config.yaml
d_model: 576
d_mlp: 2304
vocab_size: 8192
norm_place: "pre"
attn_scale: 0.125
extras: ["local attention windows", "learned residual scales", "capped logits"]
init: "orth"
init_std_qkv: 0.035
beta1: 0.95
beta2: 0.98
Each number is 128 + 24 x the weight over its row's rms, rounded and kept within 0 to 255. Layers, rows and columns count from 0. Numbers have three digits each. The size before them is the row's rms in percent of the matrix's.

# v: layer 5 attention value, 576x576, rms 0.048, rows 176-240, columns 48-95
# o: layer 5 attention output (transposed), 576x576, rms 0.0455, rows 176-239, columns 48-95
# q: layer 5 attention query, 576x576, rms 0.0564, rows 192-255, columns 48-95
# k: layer 5 attention key, 576x576, rms 0.0555, rows 192-255, columns 48-95
v176 097:091130121110142119098125071122124134150129145136128137121149150140117149098142105113107096146109177159128136115119105124086167144114090121120097
o176 100:101113137185115160132105156123155119119142162148101111144148094156103140131151167075130104125114117120140093133160136133146163103150170089109143
v177 101:126144100109128088101123151068110196158138183145082147149142147120121105083103119117115107118101115095131140098127122144098167134141166119093110
o177 107:180123156075126148151102142165208146128127140153109096121158097078119120117155112157137141122135141137121136121108128137131108141133114101149153
v178 100:129074144137160124113116144118153177133120124120118071105155107129128120154116121143117106125114106095157153149095142149140159121173159169098098
o178 102:131117155124151104103163102105120118111121142151153147128115153126082144104134126139146129142096130161132158127093077142154148104084117138134160
v179 096:129091132111126149100140063181134141153155165114125072112140135153100123153145125158085069140124127080093168128119118137134154138145121122113123
o179 102:165151131136153100143132135134130097122128131152123136154127102138125150090109152082188140128098166153117078072068145127117174120130108103153155
v180 099:119144124137160153118127126067109153132112140137128104148151080115132128078181159155149135105148118137109162149130136114129122134159156114107105
o180 097:102150151147180081146132127130146111094064170105128111112095152151102160145082133087134139155127157152114113119095120144140146115141124125120139
v181 099:152096138153128116156135097198150098113138071110111122154131148133161102163116169111095129129131131166134101132175154147133120111148136091146158
o181 098:074123081134102147127186175096135113109142128128164151113171155149117156151159115130093107088121121122120087177149142082117134103119146122106125
v182 093:116114159169148099106129153130121174130139103088114164108124104109108084179138087124154147133142113126158130146098149136125129140154125170141140
o182 095:163113105137132121135097076128097112135128133129110109107118133117139131121067106129135122104154154117123167126129118141131087131098140141087124
v183 095:121154123134133140138144134128117100136114086125142172157133128102111142078164151087135120144124179130147137092120113122093109137120125083087134
o183 093:173118122112119090162087131126125095133113144102096110113102111092156160177083128128072159117156122134124089111148123136107113149128132123169136
v184 097:151076139153141150052104095102135117120107119078100168111141124122101106111113107127153108118155115116178126127102150149114132142112161164144138
o184 098:129157120137152105142121128140087181150110167123129102153105132140138127131061159192136145143125148129101110130123113122151125132084107142112107
v185 097:138127117122164168100125115055113151119122149175112143120104118138138144080123126127105113147112107136134107115085114164114136111101129120132143
o185 092:167135147105113115123117119155112137141173147138112125130110085152118115133134169159160148194102095137104128129111162104145160157120091154136075
v186 090:117143139146152129118139092158143136117157115113093115160158184134092137134116125169154107126135138134127086106113105123132141124130210136156098
o186 092:113089107090138163128145158119118133119122123094163121135155111084103144094163102137103144131120145121112126119105131108155118116148115124087139
v187 095:106117132161178109076120109103118186145150091130089119138132157099146124119128146126144109119118118111138177124118163137119144133111136147144140
o187 100:186150136130110113141125134129121140102107132145155112119128093104101137117111099167127151167126136165120081110114089120162118135141134142139130
v188 097:147154129107143139162121120108115127117098146175095161147107069096147132099122135098138148135117152180121090107127139072126096118147146066120136
o188 098:116162112086114097160119159137079110127139168097127119117123136131135090129123149156141122118175090126143139126130127146139114171116075177134104
v189 096:143104106124125162130098107137119108144152171126115149110116123134144096127132090112145180136137157139165109156168152101153175139137157159123123
o189 098:063118142141107142135141189148135133126122094096158123149192151148118142165157128135118080073168126118119133174180147179138103085117162083085150
v190 097:129092115135144085174167114125123112114118124075121174166136113054139103147132158134150139114127133103164168174141122090142123136128147090110138
o190 101:111128134138170121114109103095135169127115150107111102081108133157155099128104106118119155101145136134105122142101140143131141129136111173134125
v191 107:124087132113108083098144052112118112130133157125127093085131158137055109139137102124165111113110133105129160131119133115171155125113111147142129
o191 106:142162130133126153150092145107155151180155093109116155171152110146141070108125153141176138161130126133153100125141162119158104128157127118140122
q192 094:170126118134132138133101099177154113174134082151139143165100109136096141138159132126147144111113114113145108086109163114166161128126138147119076
k192 100:111114125114136134101125125095154172113152147127143143155151135112145158139106144100114114125106116115113130144082144090106120133107146150118148
q193 088:151145117120105107104170129073148164110080131107085146179119080077120163170117114120169134117130111130118158141131121148117112134117133135144126
k193 090:112104128175097145142108132132142123116151114107105080159136178164124123119122117129146109112137165139132109111097124121136139115162148086094103
q194 086:119141155101108124129081101145084117115133169159131107119146143141147127132142125126166125121146147096133137131132130104099097140128111122095127
k194 095:147135122135123113111133141102140161166087127126140195113131121130122120156148171104096160122127109125145101172095145129118127139148094184119162
q195 090:097151115124129133145123122101168140119104099103117142155106149165141150146134116151108133145119122098088127169147134134089106166122129121116135
k195 091:157082126164112149123132127097133136156145148161116130115107129167143106116164112087118131129157097137146148082142117126106088124129100122127151
q196 095:121163126113120136169123126116135128147115113102103120111125121113114106164128123101136090112121131099104142129101124149141103162123122134149119
k196 100:115115142162133129096092108115096103130118099123114135107118145131125085112108124168130135121084134114119118177074125106129124156130128119130148
q197 097:177116097074123087120125132150132053107121105155169122115151088119146142082148134100123138125138103152139135110151108128140115102166116095114148
k197 110:142156132110134138136143163086118127103131118140143083133132120145109134114137108100149121134113165141108132099154120116115130129108123136108079
q198 093:096126121122091150164115150160136103158131113122097098112146156117143098171147168119152141112165126113146132122115131145092152133148113108168143
k198 087:125127112120118163134133114082087100133113112125127146127118127130149113102123113143119105115088155145140083188134119089117095141112153117067158
q199 090:133120071106133109128129127138133127118125120155166129150144154105167143148138123130111125096125101134152117105173130121104143119114092104174131
k199 099:136153112128170130146154142120144110138107155137151122145165103153102135126173104129156134122135132120152114097132128162158128109101122154146083
q200 092:091087121115150174135138193177187144091103113114110138130153181085138146165081129160097148122163139112114128134148121167111190111127117096141115
k200 102:115124153133141127127145104085141110124149130165175176119141116141138189156142114122118168127093130121146108122163076126154106105109128156132125
q201 116:113100093087121108087118103150132128125098123152117152129118124101139141137114127127115110136121155133151128093146096087121167124119168093161088
k201 095:139125128098121134104098121121130149144129127104147171140147150126119126108116149166156107136103119110162087145065134103102163079154139164120150
q202 095:125127109126139143159165187105178132146114126098140147144151136114144105179149125130139133114168111136133125175157133150152148111154110115140138
k202 110:166145115127129116141141143106126077152099165178124090142137119120134143157140146107124182127127090139139094118187132131175114112097104134134094
q203 111:134119112118132126126138165113136109115109146102140141123151141125115105149113090106098158153122132118145136160127110130145113126125142127127162
k203 106:103117151117111106106128139128102165185148127094123088114136149091147107148124114114071163129136132156090146136144128135112118162169084109151113
q204 089:106128199133114118089111108112105145143150150079096130088082118148125164096125097121123138178073122141094126106093156117127124176136151124102120
k204 087:132144144151097135135124136108130113116138122103083125088069164106128143130112093153123137135139137107109139165115140181107115217147110140125132
q205 105:090103122140130118119151080139131083126100134084104128151149157093119118136158153149135116130127150094151160151157106142079166152105112104174148
k205 107:104145107138130127137154119127129088126127059148182120132120150128140161146173094154149116132129155130134142127139101110112109158116121113080128
q206 102:124118160144131118161150087124093139101145114123099128158108137091164150133163127156124122138122135120108105104135141130116107146110137124115099
k206 105:110149119141124132158126114088148093087111123155109175139137090140132127128127133104149112147089110123137133173118129138117150147100165175105125
q207 093:140128156170121167114147175146146147153157122112137121107127109144132180098139084072100178125151158184144118109140135153117118145103099125082111
k207 093:150131130131139153145136125135129163127107098134147123141157109171108154124141108143160128128101155121140120111133134136128145116109081139097124
q208 099:063139081133089144106153125106142131130130105119103140132140182105091110174133153110159122133158152070099149153142109098092156123147116138151153
k208 100:117100131132160129113135137126094150134112093095114096158131137115111138116126114137103115114114150130134125115164143127121110143086147132128123
q209 106:099156108121132130108100134135086112165128135139111091155097122135149138120169151151144098148115108120155157125158168085103109114127132152129087
k209 107:095142150069133141101131118155122097135112149146116114121111109136108122101094176132116105161128100082093164097168135152128152123155120141125148
q210 091:177148139140146121131106103113118113133124131163119091098103076169145109106147129108153109104128102146141129085141130133145095145128126210100144
k210 095:096168153107089132134167171120140095086135141158113161092139131175136194149119137125113162133148131115117098130143110135152134107159112073091100
q211 104:140133154144141113111113144134114190122153196173114082127105067129135153108113146138142095113138103106126138117121139159157122129104131152107067
k211 107:156119140112126112147136120129133123111125152123141126084134073122136102132131137138177103123142119119152132104112168168154111123135112125130161
q212 092:117116128123111099143139143167140104157121139131155146160151101147158110135156182147139147110110139134141143177155120146116148140131132122107133
k212 095:134139118116129150131162127142132102119093125107119127108118144124128128145129132145168138162100154163120073113137148155175119119101096099134147
q213 097:075159121095126110139142145151124171136134116103144167128172145124076088143142163135134107145124154118096113139162155133118151137144113107158094
k213 100:106161141099145175149115125104128145121108132126160105123117154162123148164107129126160152132107127108136075146116088150169129144084144168126141
q214 097:130131130133096148190153138129159124149158114123095161177133135116153139141127112168112167115114139129131106155156128122082161115130095099120153
k214 103:116131130092146166116108120173107136150125107071148140112158135153133094107173148124155119112106158151113112102105138138109129138115110105104138
q215 084:122137114123144117076096102118117125118119144132079108124111096107138132077104102089131146157109102174116139122109123111118088155123142186115117
k215 081:150159118139128104173154141110161119125123114177108077157132137107155156181097117140086157112150152132106148129146133160123131150128135134133129
q216 096:141153123140102111109141133114171111145126137124113094154168101157116123151101117130192145157123113119080171132128149144155103146161136141148132
k216 092:178168159138129166107136129119135176129150147135103144119106120130115116117133117128154125117141119135140085106133134110124124125153146129105139
q217 089:132094134116179114119120093074088121146137145150102092143132149070151168149138135104115099130126114139174131100145145133128081138108096138098124
k217 090:113164114135154122123095110137119141079122167137134092094143116185115110147147127115158136120123174139140106120088155148112127119099149158113109
q218 097:194127102139130094137123090149095104155132151118142093087133136133123093090135129146173115140112167118197137072118133152163181104110144192140084
k218 092:110163137149159104128112138138108117086116115124160095112108122092135155124077174170120122132129174116100112142127154128150126123144099154104105
q219 097:125167130145145111120088156118094120116149155142131110134123127153163123143151115133134146132168140126107131177124140118160101155152110082123152
k219 100:113083109155132124146104144136131170135127103130126154133128169094127134139132161125093123134109103111117109172131159118126094114127098130133198
q220 095:134099117129106117101126110128106103135164168116148138138147132140108144116144125101144118135129102168157115117079159151123147114093141143128141
k220 093:149136125112133124106161134128112137124129122130145068153110101148157158117100102143141128157122139110144092114133081148101116142140124142087074
q221 104:144161095122152127052130120082124148108113169102116120136097105116123136085103110183119119125099127135131187143096155142148144123095151167148104
k221 095:113124143167159105147107164170138146169132137126140137129146148179128147145151142122104173132143132098115133134109094161134113116134113115143160
q222 094:144094095118148073117135102109123070132152139164183119151155086112113186101134113129162111110167129143142149036152147142137180124108092131158131
k222 099:121162120130155144128155140101114111125127137138136093174154099135109143140165111134167088124154140101126132083143130120189095099152133149116093
q223 105:122129122102151120059124072107121110124180135158123142139102105162141182068138110123129117097125140125148133081120126115119134128119128115136101
k223 082:140120147130129109152112112157156136140123124163152177161151092151090105146127129106110162146130125088132148094142073116113141087155140123156122
q224 111:130154098135115086075076111120125131146161127150135117121119108126138127118145146120158085116137122110129151057115141084100158135149148123132084
k224 107:125137111102148123142119132171164161111096139128136140134122090141097149137111165137163120142134155119133137071098083127128143096153129153124143
q225 087:119141168123156111104108115099098154134158121077116086079071100145142169111107111105111146150093151144111114095074114125112131159124131138112109
k225 096:104112161138125132146149125133144122125153105102087139134107133085129104107081151177128134116120152149109138161131164141126119182112145129104160
q226 099:110107077110104157127155112128134108116110134134133140156149129103126136119137122115099110087156142140163151084170153155112175109115117089147099
k226 087:123143118119163129085119098146140134143097147150155136123179149158075179129153119121119119113115142107148111109126113129135168066125117145129102
q227 093:087116139152123141110151164093143087121094133110135135145148176086146090148146136139120146106156151120151140160163108107141145134141108092167152
k227 099:144143104138127118111111102094105136141096122134142120183164166104131145136121139142148153127105127154119077117163157119143101125120140104128139
q228 103:123160104131161113085123138121158150102131158107140072107147106116103119107116182141162089138134134088119183158115116112119140143113122158114112
k228 106:134140116125126098171168133129180102099113143151140106131131142120118148165163082121118130100136118079124131104142122135161139121131115150127107
q229 105:126131108139095152116102145112103137153153105117113136122096114136140151149159134130147102137132110095124121114132157099116114114162115149136099
k229 105:099114122133113143144083154142133150133142164138115123142117114162100126106061166133142063130121119110113187118155057124123158117126142143138121
q230 092:070110129142160134132112110177112177102173149123108160120115136142131154095098127120086116132115120122099123111103155177118145113124170161112114
k230 097:117074125114140144132137110103111122116143135159129123136111110122141127128156107104125130113104146074153174142157123123110139136130119207096115
q231 102:151160128117109127127141127120095098154101129147153131131121125159153105125154159142118130135124101146190157141121151113129079137118092159136114
k231 103:175137152115128125130139102174151110084111157137159136124104096117118143106129153105095115114141152128176103120133126105151117097156154075162114
q232 102:118138143154159126109115103108110151126166110145124110134124123127084142113144119138139081117145136120094147088171137158150127130118106147119094
k232 109:073147143117137128122076154164128134144115146118150073135149101145122139109125129133153082147131127098109144163123128147147133105125134177102120
q233 084:164122134114157162092093110138097124121134101105101103117064130142147187081138091092116120145100141160086112119093135118116126153135156141126141
k233 081:149120142134114127150147143129155130116150103128111125141112136091150141143120117120157100141128126141121140144153134141110126157123109131101144
q234 092:180141104127113109131125154146107100152111193166164091128168072146127095144164175122173115136152095120143169138131126135148126092147132107151123
k234 088:129167135118110093128134152145124133123146163117144147115134124159140153126127125130155139143156124102131107116127114141145129114164123098124138
q235 108:138174129130149108127130146105114149126120179136135099128119112106122104106140156126189083122175144087133147112121143149170148158096091108140112
k235 109:134168118138135148153109148109127151115110129130158086185147133139124136165112122170147156107167123130131104118137143150142142134151197142117138
q236 103:096138145112092098142115113116106128121130105143108142201133142075153096101140111157127125139094167117152084131136163112083115173134158138134145
k236 104:117124121107146123151112144109136073097092175151141133135127111082124086113144119141152121165157126095161131154127104142141104126128124142140129
q237 105:120122114133129111058084105122135137106119150150116092122095131109145129135142175132127073115108096112162171186116110096155173136112171147154137
k237 107:159061116126126088167138107097123096135128136126126129158098122102139100146102135154113116139119099076127109130115197136117118137107114126111134
q238 103:123107151125119145122121107154125126089094111177124135126112126113113110151148106125138149127147195093116083106148133088104080104111165124137139
k238 102:080119147097090129135103137099125108121130099103129155077170110150147131123123108124136154143120128154123096127124167091095114115083151115119137
q239 106:108072150117146133118137103133132104108151110103144145151103135099079144154104151169129101142112150104115182108161163104156144120175172121144153
k239 110:104095130087129125121133141133113124115159082082135148124128158123103124150142118099088102152125115077145133138089121129115131144091151163141123
q240 092:112165144133134145119104115157136173154162144081119125142134093170127157122106114096146111115103140124095085074108158147120154122093116146120102
k240 097:138136136129138162129108156150138184145138131135103148145120048143131141124127125113115128128142163076181130125139104137155148107167171151120076
q241 099:116116077134130121163073096086114148120123117154165129125144135099159163104135147119106126132139109146085118113151120111088114112121153115144134
k241 102:105124143135119150100102083156127106109102134105128096107139104139128141131135174136128148133127116129143156106154121122106122127150117129149136
q242 107:129117143110085096127104104120132107088136127154135135105102110112109113100092110128114084116104118114148163139156126136141102119117119124149144
k242 110:157123138127110160093088131128105114127108140122143131126091123104111123119153103146123115129156082117123126114139156147152105141186090092156165
q243 104:131141109138160081094142134116139153134162137125126103112133063135143155089116087136117140128132160146180142115107126144098141135105108119127128
k243 102:130138097142155129166144148116166191102124134135111122115117102097104122123095121145131097137140123095130151108148075131125087104151119143135083
q244 106:178111148125129153126158111136153068144143082079109180102133161128109143180102104114064124114120127128128135159131164112141145103172093107114147
k244 110:072125111140154145079126134083105177144167089139106115128125143139119137092139107066131106118106170143123140105112098104097117131117074151140082
q245 091:153131142145200097131108108094106112135139161151119108127101114128125113079187120106139132125110118153159114108108115133125107149119144159120112
k245 097:128137136126137073140136127136159088102141143187183124134126143115144145150123119172136162100135161151129152106141117136122132139171089096095142
q246 093:132102127114124156158161175118150180158099144146132148138129132130123120149123179136094100105111101119130141148155135145105141120135106096133083
k246 093:157119128113139140147146084137133143115110130102152104106140095156115087114110139133109131105111119180142104087091153121162100123048135128131137
q247 104:162138152125129132141098138140122137140135120135164115166120150096087143104122123121139128104150118130122100139140104111128117121102110159132114
k247 107:120144140094122114106122122100124157128129140086149131130145108151127137130118113063161142099136150129151109136155132143144109110158132119114083
q248 108:115104098116157157146126104098126149137131138090116137165139202079123119154071155157108104115140088125102164139140126148122153122143148139155141
k248 112:122115108103125147098127107133110122123130152133110126131103119116127128105148168135083164129122117116133125109162118107116134144119129166149170
q249 094:117129118100107114160163138103125106113111084143140135123122180102146098115127083116076143122133140158108085118161109144072113161118127120134134
k249 094:138141119156141129071136153102099119104112151162124122142130153122134112134140084149161138124139097178156104127172127120157121153123119087096148
q250 103:150138109082098135125125181107117158127092140108118171131157123140104082134124091095130146111125102194113101150129129168129102144179101186145102
k250 104:155178122141112142129146131124102155171102143111111092134112124127111149142108162141142167130156112198118106085109107133136148133118143135148135
q251 101:168169134105136139145153141093109120074083088126098145145133140088131129155109077113130127129142146086126097144116083120116095141168136175136120
k251 103:126155134130115108156150130094136073137129097112128103141116135110157138144172113119105154125113125154116120137093114083124133130103122125114147
q252 095:139145115123111090111114147148125184118162150165131107127109080129126123124109159105140075133146099091083132082083169144144151106110157160148072
k252 096:120138178126136130119141143124144165149156175117145178117106080163120129127125105111124129122132119049143091123110136151145149128136130107123083
q253 088:156099129111115140124136146104162104131124148157155135156150096137114093181146154174135116122147119111139135170102126119133138110158111090157116
k253 089:173133140120129108157092125122123187147118108121147138159135110122128109137085135125143122129126167110149090111105123147132148137107166123155164
q254 102:131114115131116138122114076128130150148145156136158120161115176124123150105138159096145099118104099170158145062095136149126149113128166165136109
k254 105:128129137125112133095125133185157168116152145095109186120136124139105142109129133116103114121136150137166125130101100146120129148175129136154078
q255 102:103122131133122137117119131119119135144167083109150112168123107107119172116164185140137100131104126171133121113116167105158144124127117138097142
k255 101:093143139109133173130084142155166176082104115145064145146161107113102130112101131119134101123096144127154104136110086136116121116132139198128083
v192 095:111150116143110144137114146114143106103114140119132145108137177131125108101154122158150127118129157070161128083141127094132108161154100125127118
o192 096:146103113097118133144145149132165102159133072158135110122158097097153137177135134188139156121133134157141127127182132108124122147146131093111147
v193 093:142136143147115166161134149139117098134130120101116149127169151099134138145129164147102098129125152132155117142143103113112121140110151114097114
o193 091:109101142093173100111142114137130155142080154101175120151136118151136104134133081121140125111174110101081167153110138100135113136144085113120144
v194 097:103101111125133131156147192141114151103138081129144173099140099115139170129117163101117156147094193137132083150143105136068158141128110124105145
o194 097:134078124162107163098091080078137107120114142141116098131095133125147163119085116122100122143125105094158117114154168114149081112140140131127154
v195 093:117128110100119093125159138130122167117130103084141145124124104114134100094128087143119173111147135122119145093131150100085146142158091149125132
o195 091:149111102148068167129153128106124094130106142126126128143104167120125114119092147153096124123123113135121154144126102145114108139124134141131159
v196 090:110133139118122100135131134166166116110115117121108161106142114129140143047144172134121150100115111097123178120101131156122138136148113128154131
o196 093:083098141149135152134118103115101167091109133138134138185160144124138090149147089097152094112143144109115114147142135136110115155141137119122150
v197 088:156075111167069101131124137171136143129104063159120063086116133115132111149124122142141105117112107086152141124135141113120087113138140135130134
o197 084:097096153107117148123180129089106118112097147090143185181113177143119184125092124140065148112178146170085092152176166125105132123143121105132158
v198 092:147097118120150068093101124099114105161161140142127132135140140145118138140144143096150131166111115144105081149128117118110135142104157135153174
o198 092:104096132120169117127095104153125143142151103131105114088102059112116150096126150134137085149099179140178096115136131155158129123126150142103088
v199 087:115130109099165151093131133101119125155127171132136110122120156130120181125114130105135119141115133153091114133152146061109147120121122119110138
o199 090:156134119131134094115090121143098144107137133144134099106116114140115117114151133149190115165090106111134164118077086151138123136076149189138072
v200 096:145141123185127085135107150108146165131133139129103145106107153105145120141116095112127079114122047141131106125109105173131113119078123099163116
o200 095:125151115101140138153176148152084121150107138148113122136140107144115134088146138168157168161123152150098108130061139102103160158149119158128102
v201 092:124143147107103183116180126138116143174139128047129128101136095112107160116128084131111121151121124130128136112140132090122149111115134118133121
o201 092:152133134132119134096128154092155126105156134179088082128120115139141101188112112227123154094123123123103174118113103152139135136130135128084152
v202 099:109153127109145114140138120094138194124102109150120108152140089154136128163098138108126131130109144135091157118156115143148110139147122138105132
o202 096:131161117170124136100112153099135102119146111131115161132076139117160182137145117132118138162129134131135178105143132127119154132133113112109125
v203 093:091086166126096119099127151166116098173081089114137160127129163126101112123119094146108137139124158105144141117140149130120108138125145089132132
o203 094:171129122121156175149140095112179151129123127120128143145089103135169126135109096090136150119160127118055100128097116090157100123134166125117145
v204 091:160104131159124111100148117136132153134132102125120150137130115135156163062115135128135132129146144150117102096147130117130128147140145119155141
o204 094:059113170110128115118081078122142140164094120129116128130115108128144129146117142131152115126126135081120141181101118121135131149161128126087173
v205 088:109121120134147134147152150184138145118129119108102097135144117126163115140133134124128129103109154120162131120103116125139097129160086172126144
o205 089:150091141094087135147134137122115104131121165134166135126114155095136114102137103106111117111177086146142141158158111120084119120089110073142139
v206 084:116126132089124114126154116135107156191126110095136138134121092138098135135124088066111125120088094141091144080134136105125122114135141087154149
o206 083:160169148156153103097076125116110117128174174158078125120100140130149179138091117127141109154131153084096141131095134133137178113123159178084095
v207 095:142140153172133106177089165088134113110123121156091098108129085106156084162145117161160131138112130127127166154124072137181095107127090120075148
o207 095:130109120144078168134148149158098105150159123126158129132165146110122168174136140165088114159128128146137151128180119118105144093136101056106146
v208 093:098153122128137137117136114092126064116114138170118102118145178140111122100151169149103108126146120138154139097149099138138138118081119144181109
o208 093:136139115118137134134128140182138154155140116111169137145105100125136156136133150108191122153107135122134090095139099094119080114141143098138120
v209 089:120120134130112108076125101117130128105158120141106098109132109136163143133160125082063136120104101112125130127101148193120159135122130143143131
o209 092:120123121136159116121147129111116156141117131127106122168167111105112147134150181157161099131093143116147136119132111102141110132144118135113130
v210 091:130115116159106121168159115095140137118126173138083105129122047133162072112096064129149157127148135149147112113122094149117116123118112092180114
o210 093:146109118159130142124140124137102110186106123125155134138165178127108168151154140126089127125138102145139104145127175085110174115130115137112150
v211 094:100161104113136109122125124119137135118118105127156108127163090211153115146134135122145177131110160067159169111139103097168118117164115155111126
o211 097:120145147129103118132117153105133132129153100140091128140114087102173151160144134124156101099127145158104143129179095148096132178144101116122105
v212 094:135083138181097127122110107159122129126144139171137119118133135132103100152130154159154128123105045103077104142119149118164102135117125076120144
o212 091:154157111103153133142149147111093121102126134108089129108132123135121161105130132131092138152153180155102142112097151122124155136127156161098095
v213 096:165092151124119124120109097146123104095143093127129106110125123109138109117141154142147109137141090144124144164171144131132115142125138074137151
o213 097:130119103144092117114169137110086122091125140113153113123129158136102142166115153164091152136097135149140093103131143132133157117134125135142147
v214 096:123125115150082120128105153115136141097138122117104123108144098133125106105118113141113109130129131116106182094131130133160155133154098119121163
o214 097:129156119110094116130182153115099131115100134134154141150130183140148145158131115124129183121132104135100137166126149106075122126093135126124126
v215 091:108091133128121140113147097129100074146120166143121096153135125107102146124118118111121109139121130167129123157107154144103146135132192089159147
o215 092:167143124117160133134105106151129134125141127157101134094108095131147118089137111116162125143074140114109094098098123106140103120112118152126120
v216 094:161131105117068134132123102114127108131105140112092129154151107157132097137132098123135101108152122109131157123097149089097104125129124145134085
o216 092:086113124136160125135138175095150152129121108108140156156124150093090138141115128130103110124118146143126125159168148163156119113150128095118156
v217 094:123155128143132133117150193126133115190133176102114137137114130162117101106115105132133099131142168123125147136144127115084125131145121117160108
o217 091:172122174130172098123101113165142090114102122153106109133156161165143146133148102112158086092149127133139134119125161158144121169126136116120140
v218 099:130102142122123120104114141101096103151093147154118121119132121117143143100132143115142122136124171128108098161134146122112117117133104132128103
o218 094:085083124148161117120134103138132130111121118091134139162123112122098106154141104121090071155079134104141125146114133138175095160128138125133151
v219 096:110125132136105190128152156160149132175123141112118129115140117120144128081137182136139161141117133143156148128098134133119116134136149123114130
o219 101:089125144113095139162143165087146101096092143094151121157126146133124103130105111080116104072178099125131121159149107125130090090142092083144150
v220 098:129113117143131126088105072086128118131126148151133116122119114156086164087136140097191109144138112167107124123116165136158151135113150163095132
o220 096:084102141107163115144133127164138134095151130129105152100129132127132112121133121135157108094106159087174089124115075159121100111104157132126148
v221 097:137106120119089098148151095076115145124121150172124112129107075152139102101136116088133123120126105123120113142135120171145094119112164122166158
o221 100:075135117170150135122164108135148079131161079117100155120124151100102134131150175142093143148090157110177103144111169098145158149161118118138149
v222 094:103085150154098090115147107141156125158133111133108158152128084100159111133146141115102136115131094095134102129135161154137157148132119154153138
o222 095:173139153142168138133140111124100125154123126140121148094134083161123105150102104165114132126101189139122153117116173125125119160123130125105143
v223 094:121095116105131134049126090125126113165127109162165122127136174110101196148118131135108138137154154149123091083166194063099146130114126129157121
o223 090:193143152125156128137099102132144151108094140081131132137086111146156113094092094092163162167114115120079140120097097146168096154124158168123125
v224 093:129135131122132161122114136092128168131146107157130160119117131104121157167138099100136124122109133149123065144156135098145135133138093095123129
o224 096:155077144164143093118104108113116108135140187127118098114121124122116154125132134156119116171110163089163130133132155163140128116109142153115137
v225 093:108115164125128128069147107122147148136126100083171120126160169100111146102122146133146144120142140127144121102131146111099192147165170156135147
o225 092:104135121125129149133083112124158119134165127165040103118098081138161108126120125124165124120097123099145136139121118114153083113141116142102109
v226 095:149144114133170147179130097145117119117125132105114151138128168124150189154124113101121093113142172144161136156096133147103095130109112142110125
o226 097:106117139098161114094118117137122142111135159127114120124115145135098111069146128118130074150120124103118135140098121112154129146112134130167152
v227 090:116100126177162147117121133084145097100134181111153127119135130107147108126155178148164147123128165103186184099137119110129148117137135169137163
o227 090:136112125114107152141130113154131129155107098150171123126151141122143144140140117123169120165095110168171138125184121142121111111107100109086091
v228 092:125124144121089086106112095109159138094134073151100160120128096105144081051137108129134154119130166091149146116110128120137163136165195114151126
o228 103:103113147140133159144127093130113125179126123128152142149133114118158150169134137146107113107123134135152136153178162145110116130157098097105180
v229 099:127138133129092149142159170147152106117115130130133170119147113141156047126133067126141181124131120078166112130136101132100126144193141105139124
o229 098:109132127136119130160097112143101147170121133130115160121135119119141104149133135146087116114149171151127119147145158117107161151144100124141120
v230 088:092142135104125130106114142082135138156115095124141153121162132138135129188117123113138188126126169145107088141166155133170132109118130104125141
o230 088:104149126131156128105111108105152166116184117116087125131092132156125193147101135125142085171087150089106155107103105136147136133139163164102080
v231 095:113139148136127154107097079135132148121148130136141115123114095125134098104126088130134161131151092134170170099147142134141129122086136161151125
o231 099:153139125125105134144130104141107126148108156132122104123106160140164181146116146107126142148104138129105125133145114156122113119150124109114123
v232 094:115156115123116114099121119160156109134118109073114085128134143117167095093117150115151152112124151123159214129142115129116105119144162120145147
o232 095:158141155105105166143161147106133121128112118163120118182163127114139118172150114148126102113160117146124137121154128108141107152145090086120152
v233 087:108150160148138113113101063169149122115118128118130145128139112105100158145141153097109137123098158114135080136111110137129169128130127138099124
o233 090:129110113094144115128112122101078142122157177143149094122102127141142116107129116126141092137137108109147159134143117150131118127081149174137104
v234 095:127137137098144143122137107109140159115105114107136147118126086063173126139103084108133176129124181148149175079145085133083121133127104169113101
o234 098:153150130144125114105103122151102135135117161139152146149096156149127118147149144112124139154174084140137118124133133103115134166108120107183124
v235 088:156154133137149083160103165195134093158138077100138151129132084125143069156126132120115138101148111148157118107083138093132145124136141157113123
o235 083:080079136143102188127122119107103151112114153152118145126117168151131179124080123147103107095168149150094089133156116185106098113135110075143179
v236 091:141133161120162104113155091108097131156098153074112147138158107130124141117120088139135115112139164157109076171122165113091125137131131085136081
o236 089:086112110162145155114088140120154136098168108153090086116083116110125109139110125160127106154103116082155152124106071143179134165115159154088158
v237 096:163106140085171095085141082146128105151134175125165194139135117127083122134146124155119159126119121116120159117139145068127174128179135130140131
o237 095:126130136144168088131095139146117137151174141120110105075105105093172076128112138130165128105110123104151150150123092165148094160100128163123110
v238 091:143167145113107139099108143147144138119138149136115136094143132182148148127155115139141131152160138101154139146145099132146143111103130163118126
o238 089:095135124143130133140188180089153114144140110110119112127147138096102115163145139151119127073135129134122133156135149122136148135171122097149140
v239 090:113139121147085180098122170059136106172142169149107107115113129139108121100120140131127135152098066117138126147147130107130200112117099120123131
o239 088:130162136137127089166115097161107142102174164176138139134194122124124157102150154101145149159116142158134094097095102185107137112137138142128138
v240 091:154127128116137100106143108080144104100131141122126162129130145115137110150137127139117143117140117140175141136140140155154170114109183136127106